Weights of a small transformer language model: RMSNorm before each block, no biases in attention or MLP.
Each number is 500 + 25 x the weight over its row's rms, rounded and kept within 0 to 999. Layers, rows and columns count from 0. Numbers have three digits each. The size before them is the row's rms in percent of the matrix's.

# layer 18 MLP up, 1024x384, rms 0.0797, rows 855-926, columns 64-127
097:513498549495481505485515507483483520516490491466478552466499541505486482485480539490484506519469495499519483522546490468490506463476511521508500518523510511464517513474535452532459477512496532
118:509508528492478482537522463502489504527473516489433510494457513529492479534490495533483484526457515531531513504495481474499484465470493503544529511495527538558493507478532546470512502503507526
108:525522503497543472502499497524491499490484480476507522495501523500501487520500528518490507551470461548478514482487503533498517502532458521516491477533503456519513469527513427509473488504503530
097:445459541495481536490509514513501468516489535492497494510499487523463512536479515516484516524512489553449508476507482502493562511506504559494502507533485470551486469440448550526532480486470466
099:481520498501459496525533450470505527489505485515463516472501492516538508472509498515465489493482456519509536481509494510533521522511519511480476487478540519494519522521509491496509490538490504
102:460510470480494464455500456509534511495452505506491451524473510525495490510517492499481511507509511519511485494506519528514514434537549520510481515536495494505442522508507541504531495488525521
098:495469492504530472495480488494512505476512485500501454527531503507487478511451537506496490520558491502459448514465545431496485517512499488529500555482532520523508475461453508525507502482468482
100:490530458499513490515544482525505495545497505525491503516509479527529519502553516501497479520508525512478492543499523516471492460495510502492498474488482474500515521506504477517550456480479506
095:524458485474492521498479524505543534495508440479521524472486467489510497538511479483539474494543514510448536493521481503522493504508495540550493532427490476526500488501497487492470518481495483
097:532466481476474565507465507486508481535526500485519502493514486497549505519536485511513516549532508551522489449485504440496522476524509508501509497447511503487455533520494447555486516499510504
092:479474520499493504504470521510494489529509526462482507510480521502540491559510498511457476505469498534472535519489467523488496514469514485506518528472464525508540476451484532503532477486501490
100:462525490500528527513505483474494435500533503529524516524468489534511477498468523503481493513494559519501479538524491467498480515514493504496542539512490503485494538503523521532496473503511553
100:512493504489518503469476567511466488503497491483464524486512501490463482513486458486459449540476504510482497486496487487469528531504496470522472514543502502506470501516466518506490483468511523
108:512501517526451478437522480517513476544508506539507518545498496522486503525521503504491546507458487513570524481516523511545492452489492524504493491509503513500470521475489524519505485500509535
099:474467475473502484483531492515547543514512484527494519508497509484505477543500502484556484573457438473515491512502532541512507528504542482493540455526541483489435493487495487492459512471503493
097:487514481512516556460504499507495536491541507486466485520518538524483438502471481495490523488496496523509511556496525539471519494506481507497507536488484497464511433549488498512518504502535467
101:475459523500500527489518488504491515557506476480486470503500492557504530466524502517509493491460533504490487505492479483529501459506517459474506501521457510502473478524516522469524485508517485
099:505460501449525496463521468512522500513492459522521496450526495459491483475525512483518538488482497495506514486517478453489523500510496489508489512529539521492508493485476503538555516525483476
098:479482469497477471498521516504511561516480483556509476507506468508456509500486502510517523500507511530525497433451482487547480487533499487491497562536474540514472494521463558504501547475523501
102:477493521444473491496539495514503498482462520499493463514504474500535497460492496506489431467474476537516474533493479555439498506456578535527475512478465512518498523524495513479503508506500498
095:515489546549516501482469503475532495538502470502518528537507497511511511493525517520512542485489463535521554487475497502492557501514519479489500492432527450496434503508534478541492497492492526
095:512514502546520504501518511447481532522473515535505477454486486502534502513509540467520492498508478518506462460491517480510536464489517514475548430464498503491473504486519498516477538506465522
099:523509501500517502502453520527533476494488514510447477463538485502511526513479457504489475513512494477512532502446454505501484468483517528496520508519501540495485500507505523556563520518514536
098:546519510492479525557541492513489511507506514461470462504455518500428495489508468445522485543497501483527462539522474465492511509533504488516499470447497474509549483528539472517487470492520512
106:475588510442479545483527485531517509475485487498512528470487477516497501473530506510530522527495524473498468531476524509520499472508491498462440507505543470499504514521494496508501509532477488
113:527511500489538540499546537544505484533544489497517523504459537480516491484471472494483494510463510520507487474502515514542527499493498487448504483485458487497480435478472504478494473481525515
099:488504523502537458512535502513496500491510465525464507482483500468520504558507522503532490475502474529521543505478461500505517504511473511475475500517526516470548470491467544489474483505504512
106:512469516478522503500529465450504486464493493552518523497522490464481532493492459548504522492468476511501480476529461501472526466465461498528485477510491482496506523503522523538478512501524478
086:452490487492498506513525481528529477497489533542488501465469528500520537492502541521495517556559486506478503459470509485552457487487491460518503530513480492491508511500511486521485518519498497
102:528505528494530460456466480499507460473474479530478478506512491514478512489524539531517505465489515444493509499467478466520470494540499476514543490545502521493495471449462552465464488524519505
098:482484489490502511506537472489476478497472481495478482528494536505486516446560554502485517530504504493486495491494517537497503498483539509541481490487546528516533488508498480473474514536512494
099:463495499507487509478518539507501527506510429510486508511487508507468501551479496537519463507470492476472548507492539506504492506525496514549495477477506514531502546488498490536488505530470538
097:476509499485483464476490471548548489507464486519489542503520509496524527505488471518522468506504499493509545531484470499538525484526516533477501489534487502525488513517503503531490470494471473
096:487502435523507548529540469493517476541504450514527530509549507511502484450473483545502474432478481519516496513463470522497493552536538503472532527473508463505489496503524486496509519525494538
109:483509468485468525469478496500463463471443498501495563519535513519458485538485474520478476543511480461491496513510477511508521499540464510525441496503532461503501513455462516516489498466487513
093:460460498488506548518479466499487479538508532524496504516504450493503514492486488515476528483479496504501533492538472489514491509483467520521511513487506529451445509504545506509508514457476483
100:541502467501501503523514514508555511491477476504481490503500532513512486490497466562492484502544516499491478469468444496450515475493494452554596513494454514539507485477486486526474543487532527
093:531476517514489530496533508465505510493525505545509475508461468474489453502514468482536465545466432524550498451496520510525494504507530522529483478500460550493504520499485482497508499519462564
102:494514497509508503451464497481511486498489540517506508495532512506491492476493464495505540512507481494483476510470514472512494524507513525560490456431511505522554505546482453539459484527497512
096:499526492484496493498469499503501517498471504512480497505527496448523535458457472512531482506487495497486497503505522521509499524484527495490514514511528497499469500448498502518522493505487493
100:529476482509470515536486541484532551520529528510517476506513479495481465505492513480516493478488516475512507512514491502510503527484507522543496495501482523455500501491496527507539439533480480
100:508524508487465508508476486532519499507502468499506494500468492488469514458468563491535481490469489507522467486500499483512475476476508499494473520548519461527540506518512522521466506484473472
101:473491496495496536502474507467459509522467507532539489507502508463483514488528496467486527489485517500532455521472507495466496469496481510519522503452492462474526545511470485509515515542471496
101:517498479500499511473477503514515516465497497524510492546520479454516485522423491434512502513508502532460508530488523487477500487504467496520496500466528505473461524519495526522515449510459499
091:458459512522515491532506486517483468465482514506464471506539496483511501464531497525531502479518525504495498471500469443511490496489527547530507511491495504481529512530492479459465557460500471
108:487525549473490499494515515498531472520549479498540484499484509490514520508460517490491490457460495481500527493540496475516484502524461497470483481511499508511494524457549515549505478481479517
102:475523459496474538521513482461485469462480514494474507504526528528487494472535490503459503486512506500500508496471481477553512518531522481475512488494522518496508500495509526547494518505498561
116:470519482509518504504504483502505498499530535482520524470536495507516474543464499526484499493508509525497486493514497462492501494499482535489499492509499506501557472484485515481534481487514487
096:476498499485476439523524482508472476559547490506536486499488483497528506496485471483530487537530481471525461444454468537493522534508486477517496503493531490490522469483474548514492522516514526
105:496488489461517482470500497455539545486475497463494494475516471495468521523471479481494496495501547509500505480488493488451507500502500485462452462530544521498473485542540486515483492509496478
097:457487494480517455521546496514515506512511461521493506494486517440488485484499541530537488465519471508485482527532531510535489494501524505491499465511493479495516480491526509486529447498550481
095:487496487440477486495495501494483481472489475490493516464557494551467484533520505495502448501519499503481529495472538453494528520505463545439535504512472538519484476516492486495476504478496477
096:456496460542479499524483502460510468488531512527498537523498492508480477483497483528488518466490516501527520456479475496468477531555507500452494535491503477515490510517495517520502521448483494
111:517490493497482498549490476487539495480494508509507487483520501487466499506493465495494529475481502489514514474517489513577543523547496526477505486474488491503484462554460485532515505482482530
093:495486546487521433483499485525484488475495503499473476543492482490520464497492467476492487491461501498514486506525461542532540465477491501490510509467466510528500551519505505556516527509532483
100:543541512494496487507483519516477507518526487508490475506477517474511511467463496509460510552479480501529501517528485510514453521510501524435507535524511502531499462536482526509494475476508506
098:505492505493503514525483448524512484464491507524510516472543478545499525452528472517490520490484500473499458525498490483498529471488545470487525485508476485531538488509508479483499549509510473
097:516566464497516497497542492477493474484431464498453466457558518480543490471458512476490512442482458480509488507520488498507505522501505502444532486497478496447521470491458499471518516467531493
102:521479438550513488487504533453541484518553530493486558509464501507553489520495509504514519517520542486527497492474471526509481477498500501464484506474478569521518472490539491558515511511513479
103:534476511513504494472497458504520462469498476513554493502457513509464480465485483485479504500548511528530484459460498455493526453482456521501513513518537539469472487438459519501500523452512480
094:470472494488456492503513439528480551547507531436506542464525458479510482486515450520555515501467530451540527513505507464491508490540474469520460477487511497516493472505497498515540513526481512
099:476470489541514522490486497501485449485544489536493511461546504493495504531517478527484501483508437471472481469544529484449486543487513546526534524486487530518532524479502474496503489562520527
093:500511533544535520457554492505501497480494504519526452532519500498495481512478484490442451489481487539488522526519483503530516477481536496475482486484519516473515530519543516558491523527505498
098:459495480475454485493463497535482462519496516488479530516519529503508531462498487536541468556448476494486536510456538523497504508475508440572487506483502464519485488472511532486498489509482480
103:521512492545500557462532515472534464504578483457506526482516508500510480500488500499472533493549520499532473480473469519545528528503496481497495523501514491539538494495460470510496490474511486
094:498463478437515501536521501501520537497516500516497469551478473506469476478456500469502453503542497513467475502503507524511515488519527448482540514515499489532486492553522510494493498490478493
100:532507510478537460499514536500573471496515489515451505500509515477559534470512529529485500523507537503496496482511497494488470474508486457537503507480491535532496543481527503489472495508506495
102:526483492510465464511488501528532488493541486535525504466474522482492515485505474497506474505460493550492488470506514495456454506484509538450520487553466513487512498477522466501521505537524443
097:503492520528473542496487510492490488422545494519466491514477500484496475528521498484568522467476506501428541477509505484503500504508457513510482483530530538517518493550490501520510491527478459
104:531489500511517526521497506474477487496493510514538550510497482509474473504470501501460466514478481466551513483541467534535515552497511504510495488527483477503485533523511470487443478508543501
099:489504515501471490479487464504483467485515518520514501515453545475480490469483449512511540492478496499450521467536555458522485515527527480490462501491450470520498481475519496474495477515512487
099:510494478475465490480523496479443484508492458508477476539566477485511472538507560473526474478463517518488534484507456502552430544515502477475484470495491514493515457498495507484470466491497497
# layer 18 MLP down (transposed), 1024x384, rms 0.077, rows 855-925, columns 64-127
098:477467460500490515511466461534533515504501517493475487507483512503453519478512482508479525524530536515488501468534425533520481495491513463472491518530513557502531509486468479509552509506506479
112:492520486507504497516501517450519516530499488501482497525489495537527462515488512490502471507479466477493492476520509508505508520520448510526527502490482528533545509469521513511509515498495511
107:467457528517502527488515505448488523512509449460476488520556524503486491533524502490497486532444489528483494497506538510495555522490523454505470461486495511476488488469505521472490522515528485
097:463526499510509445482467539542508533510520483493469499515497486459480528478474492484508457515479520560506525539515515541486530452511480497527516488498511510503480446470478513520479515493523522
100:525506461508534465518522464471515435498500505510504510518525504516536493524525551519537482517491521461485494481513472481492481525533511491499496500493514481514509512481479488524494502503480501
102:479521445460465513476502512514473582482498490494512509512456480493558484488514479494475519492541524484500504470493475494469499507472482482511471459494472514511495503527480497521525496495508506
099:512509459495507521463537471485513506545474502474523533528536502494513505535513499442516491519500444442512448485430451496505541519487494513497485485476520503430513468485535472493509488485549542
104:471504512521545499557512517478511492516494505489467484499465554497491472478478532550503480529518526476564476506512492489517475501530529477489497538531517541473524475504545525488486510509460496
096:485537506483508504485505517489502517503483514549480491503508509540505506487521464530463509463537473538552509493512542470490487540509509512529501525516465499477504501474525497525552510515504494
097:462484485469482502527503469489498467491454504503556525506520470514537534517524487487491523553512487518492516509548477494502427492492468456478482460505508537475502478522536446516499510504495485
095:512468482524497501528475508487473477458495524508514458562507520499475498472498466541479508478495504527525558482532492504531493492506476506475462487494536487484506521516486478521522489524452494
102:491529498523498498540501494499492512524487530555547561539490495490483488493455510497518491512476500445491499502485507523489476492491466510540542488500477496539505512525455518496498515547494520
100:530500506445530533478476478559534487482518493475483532472491498515505479511503508472508478479497540453476479506502503491471489452463505540504492487497532507522518516482475486477517492502479478
106:526476510505477464540513470498541511489509454520513478482483497491481462522504493525517522462500513483492507524469507520514472549513519520536487504509489512523485483510509526508462524511476489
098:483477542449528524520529547543491481493506559488465455498490486506487518473461523498491496438507527480543493481468482495501521490486505533522536501492512515479501495478521457446515492496445535
098:482463486457475542531531515550483531485515522486477479462527457520465527480514498505537507510477505523526500498522481477491524507475512461513542547478509503503481489489477482510519506505498481
102:535472403518493549483500565464452511502509487540548472525504523497488490470510447530496521518487470485469495517538528516442483523479507498496501518482476485484545491497536473500469518524498507
100:533474469517454532515501521539492498493473563497525550496509537516460489532471476496481469509507532471485510449481502522493478506495514486498518458527526487473524485517505488458464469459506469
097:550482514469489447494522539498460541530446488518497459477498474498480544479492527511529498531510490514522453425482499481477533471499500526513490495502498518490470497482493512516505505486474501
099:500460509538525505501471498469499500497463494482468481466519530473521500532524489533510513458478514469534553522476503452491510548522452484483482508509503490473474508454516480497468470510488521
095:483526470489494521490506513498496472496511516538447490482501483489459491493482515521520512507515503543457476516504532453489458507540536497536506501507517529474539463496447499488477505503459500
094:522493469543515524543524499478510502511496477514483557540513490462488472531493529490489499508507483481483548525510501483505492453508488497476476533467567508506478505484453502505493448518494530
100:523489509496518484501476520496500528453520476519473498520508523499498471507506528464495515517508521506522481503442451500463508470493479488468514493498489460510523502518444488509506476488520523
097:493471516550480476512527484478513490508525444525498456482481489459544509496546468476499498501556508522554502516531512472457515513525509527505521513529466477495489488549481500471487496512530471
106:461487513534489490507516440543520507493529510527497534487489505466501471495478505499546462514491496523528528452501511478475490448492501477513460479519511531510493496502531513515543513461485505
107:530504507462567481493525463562532495475478520534457516467495508498466467472450494496509481533484498507463517529500535528514515462533506476487506523523503524500500499501514499497488506536511507
099:490507507487459508488483466509504508506508572500504527497423503521495501533500497516493537541510478492496492498481523525486504494532521513532551485466496496520465505485508505503505529496494540
106:533465510506519533479495530500508513485501517554495509502505448464531501498483518496511516488482469564472484500505462547442479469465463506554504506472506500539544496513471526494436511470531511
083:480513532477539480483470510483520450519492490538546505515472496504535482500536511499515480517452482481514506528520481502509484502507475513494535507484511495482521492493505515507510457518492520
102:474530536529500480495438491526525477531481476495506514478516511523514492522513460523492493499487496528511483505490487548532510494524498499470510448491497497479475493486532514476495505512472539
099:434504484490530498476491464444515532532508501509503517482515469530488511511494528525539493455498533510516467487502472460466520494536506502508446523485502471534464488518529538515511491504502532
102:506478508503486489494481530520563498536490523491512444492484491455519452567487495516485518459515520509502512516526511533535521489477543526500511488504505537517485496468521504503501480522488480
097:502535498521527488536527489526548466544470494483426486492511533499531483465496482518487488492475479476538466495484524490500479521441528501509523500486513526483501499522484497513467513551469508
096:456513475492444462524491499501515491511526500523528471510504499549476524505516461503468487480513525516467495487507491514451473474474476541498520531517496500486511511493478511464503490507485506
108:514483515522487494505514485493521486478472498501528537523489517498515483497481473511497430508484545510451490505474518531523483493526510493484527471486511504515487509475485490478520506504496529
095:507512495487522509472531504496482490480546502498527559492472468492522477474534524449523488539542499489474482511524457505510490506527537497480487507483538528484474474479528499472505473506507524
098:448526496509444479502472537474532507535507469488498519512510492474519534494548513468516493509488458518516532493478462547513512530511516478478466521479508480464485474521516520477483489514521554
094:492505511515525507473501505478506482525516485479474529508505514455516497511501527502493469447514510473485500485485498483494465539460490512485539471475485459519515484489509456533489478475502477
100:546505517516499529529535499525492479503437495514515473524530505469486477486514541488456504500462519494508473456510496503489513502507559470477506481503498492462532494507521512493520505504508564
098:497498476483491492483522513535515484516448484494519475531467513496559508492492530528519523486474550496517457502486497511503515519493485492475467451510478510452486464521448535531480498427477494
100:473480500454483494486462497452498507519454519495499505445481501533496478492518514478496443513537514513473470487493508486458512485495498468530503524503478493529512543504544534519496486491491561
099:504548513551475517487476494498493444503494477496463529508508507520478515488486456501514502483475480534514508534500471503496486504487503500470515485488451465512515496489524513485477517498520501
099:486443486520451495454501504503477482465475504498481488500510499495498510469442511488469512530452500482503468491488515477520499491447494490464516459491484519487475498487464497526557505504528503
102:458512509486483507516511526503522504458501488474501482460519486534515470517483480515475568483507511511491534503496547472546495468486519519461465507513471521469517512463529535515529523512527515
092:522487486506505499519510507526537482486521530523503547510531529514480491526542502520459481504492503521514497517490440519514491545494459479465532482548469494481514473503471520475521477482488465
109:507509507512477503540497492500466484482466539509443474529497534499511468488512481523459512523540516490576503488493474520513512488480575475488487521483480531481477500533484498476455502485518517
102:509504515472520519509477483518496491455480504497486520546508506507502475506461479495512476571491509512465514490513485463504504507509492505480507472507486494460519518512474480471451507534477497
110:526517509503513512500485529523521491476513522525518484431496486514527472490491510505486517466522508507463472480503454456498500477490460516477516507512482452543565490460507514494522497471532508
096:530488478459471516501544481509516478474537511507486509517508509491518503494480526518462496534524469493540481499484536505490562518523529467461508494482477508469473490521472507561494505502481511
106:471479532514476506543497512489480525446494466497508474500539503504517499520491509529460510482532514483527514496482498502515521480488486522516440522508494499504512520527542465526499497482529544
099:445534521494493539518489472446457480508505508495506475500469476490457464510458510543499476503497512544509499519515478461458509489537500521497493465521516483498512497493472479511460529545493513
095:482486471516485510493538495553521529525515465442500501482486527504522469483522540498501491482526491476497514478484486465474554493524486521509486545450480488545500487491410518528506504509476513
099:507505490506495541545474520483502488501503468526547498503488522502479461483515504517512456524490524487528514491510536475472494429491489500482518528512515501506492545539486468457487479540503445
108:538526474465504502494469526494507501508467517499492453468516535504536511502508528500509518523486488482502555559512463516535500489497517513480482460475525536494464450508525526506502517485471473
095:529545480467499489508504474505455522522533479491473494498480483517516483526518497497497560483538520557473506498539487483507515543532524466492529469482467531521526504495493495501499509545516526
101:515473532474500476530515503485489515511493496519528504518469546485485456510458518514475476486531489449440443500525515502486523496468490486509447516506483515515497497548523525530491511516498506
098:483498515456484532504518510471508511502488457500484446486500519490507523514484482491485517507485504513447581470507506509514505497532490522526516508495502546501498471480512522534496467458503497
098:530464541531526450474492526518456505533526561486517486463512468517471508511483500469504476487483501474493466489549519579537511488486445489536518489529492505526503484506477487504513491473488493
102:444459497532528481539481474475516489502488550510486542484494454463435475506516474468505468472477522526498494501493480474480487478490517487513482547499479512484482505493507529508472460497502517
103:501479448495482463445462471514466527494534499496513483507477512503525501541509506540527538500490480498484520501512497561485528479493478514517512509510502469501512462503499505481519498503502532
095:502492459479498526500471484526501492471526501479483522567490519574453490465464516515447512491506483534513498498538481519481493480500499497456468505516496469496482480487477496510515476439563545
099:487469451489493481473496497524515488503494473481519502489521480524529508520535558508484473496502512501497557513508518513491546535496524569492513481514498478502497495504501522493471530531489515
094:530495483513497520532470520538492531508494492490487530525480498504494497513509510552520514516499528497471528486486489486467486507505497436494504487488513490490492498451487518464532474491529475
100:466477503508488482509516500544515484554465548509536472520493472523500505515525521503522466527448523446522482515522519448533506523483480503502516499523517468463479487497534517509478473521505463
103:511494513487484521492492472488509482503505494512520490533472473530529512458569431514529544406507471490494493535538465506491518482513472508514482523487484459470493486527481515505530475499510479
095:524477531489459477478500506453517535510490482500466480487490512492508473487463515532516464467478540487518538507532548470482492476503473517502458482504520484508499501495507526508481515512513480
102:509519527456517450505523490491484467511523468475534502504500514488512476497543515478550540535513514514479500502475487486486501484493520494525522469476454506504486467494501542501488443507520507
098:471520493489511536494514487501485510513463500497458485522472483507512501507496520484484526527522501468518486517455471507530549512525498488542476550454512511507482486526492543502487464441503559
098:568524502522521492509532502510454537435500551510486488507532534524523525514455481531514472517476446495489497510547510487453497505518462490511450520539518511514477507480473492506481517500504517
102:505531474500482495465540494531496495488470490538453473519481453488484506523516493476509493499464538530502499521507456497526452489460500501466478506490467507558535521473478509516488482497526477
099:527540481527486483488448490496510513509490491498483560531479534511440511500497514469489495483528494439443502502489501512475501533497525491530522478528514474488493479512525526495513533527490508
# layer 18 MLP gate, 1024x384, rms 0.0784, rows 856-926, columns 64-127
101:494446475508492529523470487566504475495474538519499510509469517530506483476473500515485465534499502544497506523463555521486530427500559487470507484486507519530475556497526495493508534501465470
105:485517482473530521505470511523527469454503517501510500489481496503528490541508503512525490512468510485488503516462470444491488493473477529463527507544469493477496506500484474518498478496497550
099:528490481460476501465517505473500505511509504489442466481519553509498527502500515485492526504503529532481444535547500467496505452541519520449492493496534506459527474519440497529522504477512513
099:507546485517454456532496539475455500533526476511512504495509526476514516503524509462500529499472545576504506523442536489510513478518532508515493475504498516545479493522503511493510490441443517
101:531510538510521525503453515508503479524461518496510508466475510447483540518507486476546539490489497523467486434494531499512554520518508493497530484528511512462503515485490458490450483473504484
103:523533521510519472506496521452506496493483520515514487490490517486484518530525500556532498459491460502461471539526498475516490503494529494485506525495484506480482452540459470542447476462460465
102:486517489516529472499543481511531530516442499474491491493431544528558472497440478519483483500508505475460492514475514517505481494498481504501528516482490471488492516528528493463485486564514503
101:548515491513480480505503517456514491507506512498474518500486527487538489505482486483493456493525518478503554515491488500495497488445512500469493485508510444525486552497506505491534488495503479
102:498484514479496495474514499504509485505491490540518545482532494487515465502484545517495464532474513504423494453506489507466465515515440534507496556439499509503535520464496529501501508478521494
094:568510511483529469451501508506503490487453552510466484470472536519494523485527479505518487475484466469559509527496468494479519492487491494469490500509496463509459509494557512528526486522493528
101:490488464490584490520516485511486517506456528501518478510503506502473497470477513511528483469460490533486497518515510477496514448484513458497483496551484519493517533519475489502517504493500504
099:492530539485523449525492528504546434476501513515503531466472478498516503514478550519522473506506476553493483506499544505513460489539527522532500464488527453462511499494488523539494492523500536
101:480488587488493486503492480506538474509466489518487508466485518490512503468529482478518467534500470485537502473460495479524492523532490474529474499479514479509509501469520515535454485511502514
100:482485522482461538530517502515525480513516481529516502491476500498494494513504506519532532502522491498484472534515511453492502483536500531462527510525475505534507480549511498496515426488493507
097:484490493501552460505513512519503466485500503484547478486490519488501473524462499506484495484493519521508484485503549532505495462480523537457508498456465467460508453522532519500527464483456520
104:519498514485465482503540482504511482499510499488493484501479497501554480515492498524564465454498521488465534483514472479486490458500532465513500537506492487509468492483483515496505498489441489
103:512490533520496453486467541497506541497491496485493493501528478499523526499534497497526504528482503539477482509458503498505494498496480497523493480481457477528482493513494469532508504489484503
097:486529493478504531493528496449538489446523493496517533488527521478471455474516490452475497522512513511500480447512474479510480506468474567508484484503496510561528475546456487514500475502509465
104:476476519527513517502476516487493480511466505496476518508488507457476501502541496529514552466491518481519481472494512457495503506481447509521502541483520476494519482461472483508472489452501515
098:496491515513520502523465481504494546491512533458555527470505532542493477516526510489461539560525504457532499475517506472531487492492478477486516481510501461539503553489551529485466482522538479
096:485528527509480497504489492504506473468524502501503474515524509492531474519448464465519479478525540502477503519552511495494479504494492529453501506459482502512500536524499546475471522517506531
104:472528508521526487510496496515519499475509526545523503485511528495479474554473485532490530522438488494503491506527500466498505486502476460541490509493511511490525506487464507487474484500484545
099:448475514525488535477505501464507461482497535553474470505508505501536494503542505546473517514521498458521498471468483496512516518513443506518484510530515507496509482544490510511503521493519459
110:503476551458524509546523491546513503508485500504536511567486502507496484527438515483515527511494508542475485494561484466490459506501492567485517515485500506504511473511499527494450477490501534
106:533462479462494488523491554493528549467479503489503550532494522481488465509496468453532438536498470511474513516502530516502524496462530511509516507477484497490531499487529526475519476461440493
106:492502509539485542514481466473505521503476516498509472504489510505479504540479502511526516489529470524517524492528501538478505504506490520484466483509504525470489508512518480497539502492507496
100:523478507515505509517436556558528473514482500474516515495477531482572544526496538513513503511531490493483487517491545507495483500530520543496509516474486542506530470491486463487490484485480535
079:495493450516517480502516561491475519459475517493481505504487489460514490541463474548494527496474454501494517459476509466520506498487514460492455495519484493535492500490497496522475507469511488
105:568525472497475510519449558513529487490506543503479485460485498481473488473484480568482521489533495497490481544484520433488482515479488522518536518535488458488477475504484447467462514485474504
102:484492476459490528512500513501516503490510482478481489503478500469503506492499502541520490531514502480494528524462531511469471461493493522477489536487530495432499492512499483504488528503486537
102:503429508460492546499458517484487499526434494516460490516553479508494561490507505469523523502506471513486495465494524506476483510502504476532529510469556495492553462461483502507469509520478483
099:500472500486475500490486535520557494458500471544543530437487569482492499496488494508519435546484471510512514493492490518493487461452507518518502521486537509516536547500510503533476498519488451
098:528505522479502493488500573507484542505502538497486492469483490460490485469494481545531514477468536490497490504488491495538484481457527489534455506490490494531516518491502490465446497510484520
110:517523487470505520507467530498540524433511486472541493496499497523516503505461494531476524506513497525490541496508524491475517488437462505480471465580451481498528490496484492487478496499482487
098:495454528497504515492504489505513484515561469513532510493484502483528485518522526529527525505493518495469502496537490515508480494446495492526528508491493517497529494469507529487497510462474517
099:453488484516491452500463519464503534486542529493508505516515491496505505502526520486504495463502503518525506490499530498487491480525496503534472498454536469512515505511484497527481481492491492
096:525543491535479504495445464503482510525525508482524483528543504485511523542487513486542508515527517478507483500467530509452535493483497502464546516506506462523494480510459506482501485505536490
100:523531506508487473474504499485555467491539503528518525522486545507534489540494473505489481495540510509495499548523501469516529499471465505535485481490493507521514464519499515516477490471475491
097:534506523501519545509486505514507470505507504495529492489506486521482505566509533487480511483505491499540494494495513453499500484504478516491515484505470493486510551502511493477479476438526531
103:487457513475445507530498512422477520508523520553507519460475486491485512503499507473474476482505461527514506459529482458516540522466468511509532506516516548495493521483489495494477468472514507
099:518502500451505502509488514485512482451531512510500519489494515496494554534487533516467523509516442490486494500441530493533502501489551516516515508512517500501518480463447493511542492475532505
104:500472525510519466454505456525523538487451559459482476481478508487524459485489505458493490517483527547482499497533480511486419489497481515480517528553494516501533550487507507508513512504526519
099:514485485467511530506458523499506474490503490487503505474476449499513540474512449474536470481530516524486495532493510493495437472546488496515471517465477492532522511524457470503506518519463503
092:514512512484498498503544470508514461502483455484477473504436507473534492534469494546490485457474477475544516504515560521506494463482509512518503510531489485484513524490483482548506516565500501
112:455482527455533488510506523501534540516510459504531516491508504494497519536504542525560484505473479489447481514541533447498497509517464543510516497486482486499491526468508500512501500507495496
099:525506493499489489483471550530492453453498497516527541458476498483553510531498491502476479541503502536474529485496551501503511482481554473495492487473484518556469538527529511465542484509409480
101:538481496492491500518487542488510535510482491502522489500509505473534533515476517516495457466504493471490495494492498487460487474510496501521526489492480515473456512489490480515475511495491520
095:475516529532523531528491519520503515450482475521509527522490542549521496481497544560502492506455512494490482510519500534492494518493545530530498486490477504554532489475488502494446482438485482
107:521494526462507455495531477527547513522488500492529483507497497499511506556463520473526478489492498503473461521516480463483471480496471530484518515486485454476508501512498513517467483516478495
099:527541485486516453517508492487502518492530499516473526526460499493497504547487502471478479517514496499537512461518493523501487538540502548461524527505489494478510526479469543491444499514498522
096:497476524448481527507477561485462532482522503496537559491521503513504532516519494523489472481456518524489490524536528503500459485511465516491471511499487478507488488477530489464498459481495482
099:535482497509508495537503523481536523487525498525502524457495476488517454552469457508505480479547523497467473453497492467509481522485494485480489498473534514508474504508478474551483481514513489
119:496522578462516498482476518507496486489439482511547531475498524480470488523488503487508477499485478519456487520494483522501451508483457505462530571484512489444478472513491491489480505506495509
097:518502518492519460534514481508503478508416505508515493508463488453501506505535489467542492498515498523456514516526488510553510503528480476503521518526489507484491515501483462506476487465518530
103:504487489494496514503499454543476525504509499492530535531485546477476523476470552559504476492481484491498503500545545546461472497515525493476528444537481464520496450516511528489489508502481441
103:477528525492443550494505528495456488558550504501504498480519545520507500500459469507528529487477531529475489503494511521552478468519509519522465499455505492504478530510547525528497477474494546
097:517491472476467486505555478491496513508474450483473509475469530529463492524504482511496511538508512477503503472522511500543486497519500500491566477450477509466499493510476499495497497490426523
102:462478539512485523540485480461521477516474500481500508511476509487454516524547523480525535495480513482479499525481491514506507515509550506489536557476446540505472535514516516518531507448544490
105:558502465521503487516493503460502520475505466534525486466547525486547493524467536479479494473488497501511500502508496512456509525513446483494510510506525473458513512488507491539462508469522480
098:490466531497499495505489568509493464531520512562509485438465468482494505514508483467508540548490491505471472495462527470476490501488528508543524500500507505480501507472499463439475507522516548
106:522555514507528519468464521521496551507519487496542499477518499497542544564432526507495478510502463494490514457508572521467527510510508557531483509483503532489522471518514506478467503465472498
098:541539459492479496518505479523523554486529531479488463497486532537485510531495509510485475537534527483500459526494515528517507461450502558513494457508501513500487501524488468507455493489528483
101:519459509482502509525509492472517484479470536506490501519470485518473490467527505502462509524473504533508473544487506494472469458505501542490474503539464504444544536501470469517488499493505541
100:542487524497496531455505500533537447509546506449535454486472542527520513481494509481484488534527508498509499477521518525507444508487500535545493511496497509505500528467506484503512484511501481
097:488488515504515504482504478488531503476483462499475486514560537445483497478510501546485492456507542542474500516518483474495508444489490552489477517481501502472489497463490528516489501505499487
098:456497495510502477523536470514472511496496516500523482505461500475495519466525511553562527506472506452470485486526520483483484504514506541512503486540488484485547486502465483515469499471527498
106:506472531484518508497480473486484525532455502514519479491520445491537510521486532495504506536540510502483487519490506495521515496480489461564503528467564519515462542545521510512489521500525512
095:465502485441530484496471494510500470470503508489480487498458525505525486518500520475510492511540501493460530508487452528459471447449475473465508496511489463517462519488524509498504512485481499
110:514503501495506475541496528522545485524508478507523495466497522516503514521487454499545537516476516522538531489497478494509478527512497511506524524485487501512483502472508447524517515501527531
102:526530549429503488533506503503524509459482510537482513483505487465516506535504518496465517505509497521490538478484496449492491479528496480477501528508484506521502502470492529482543497505512483
099:514487486465477523519546552508504528445511553488530499518493507461516462494484516487515485534493492506500485476466537457527473504510486477492509476533513512481567445504526529499461456538475498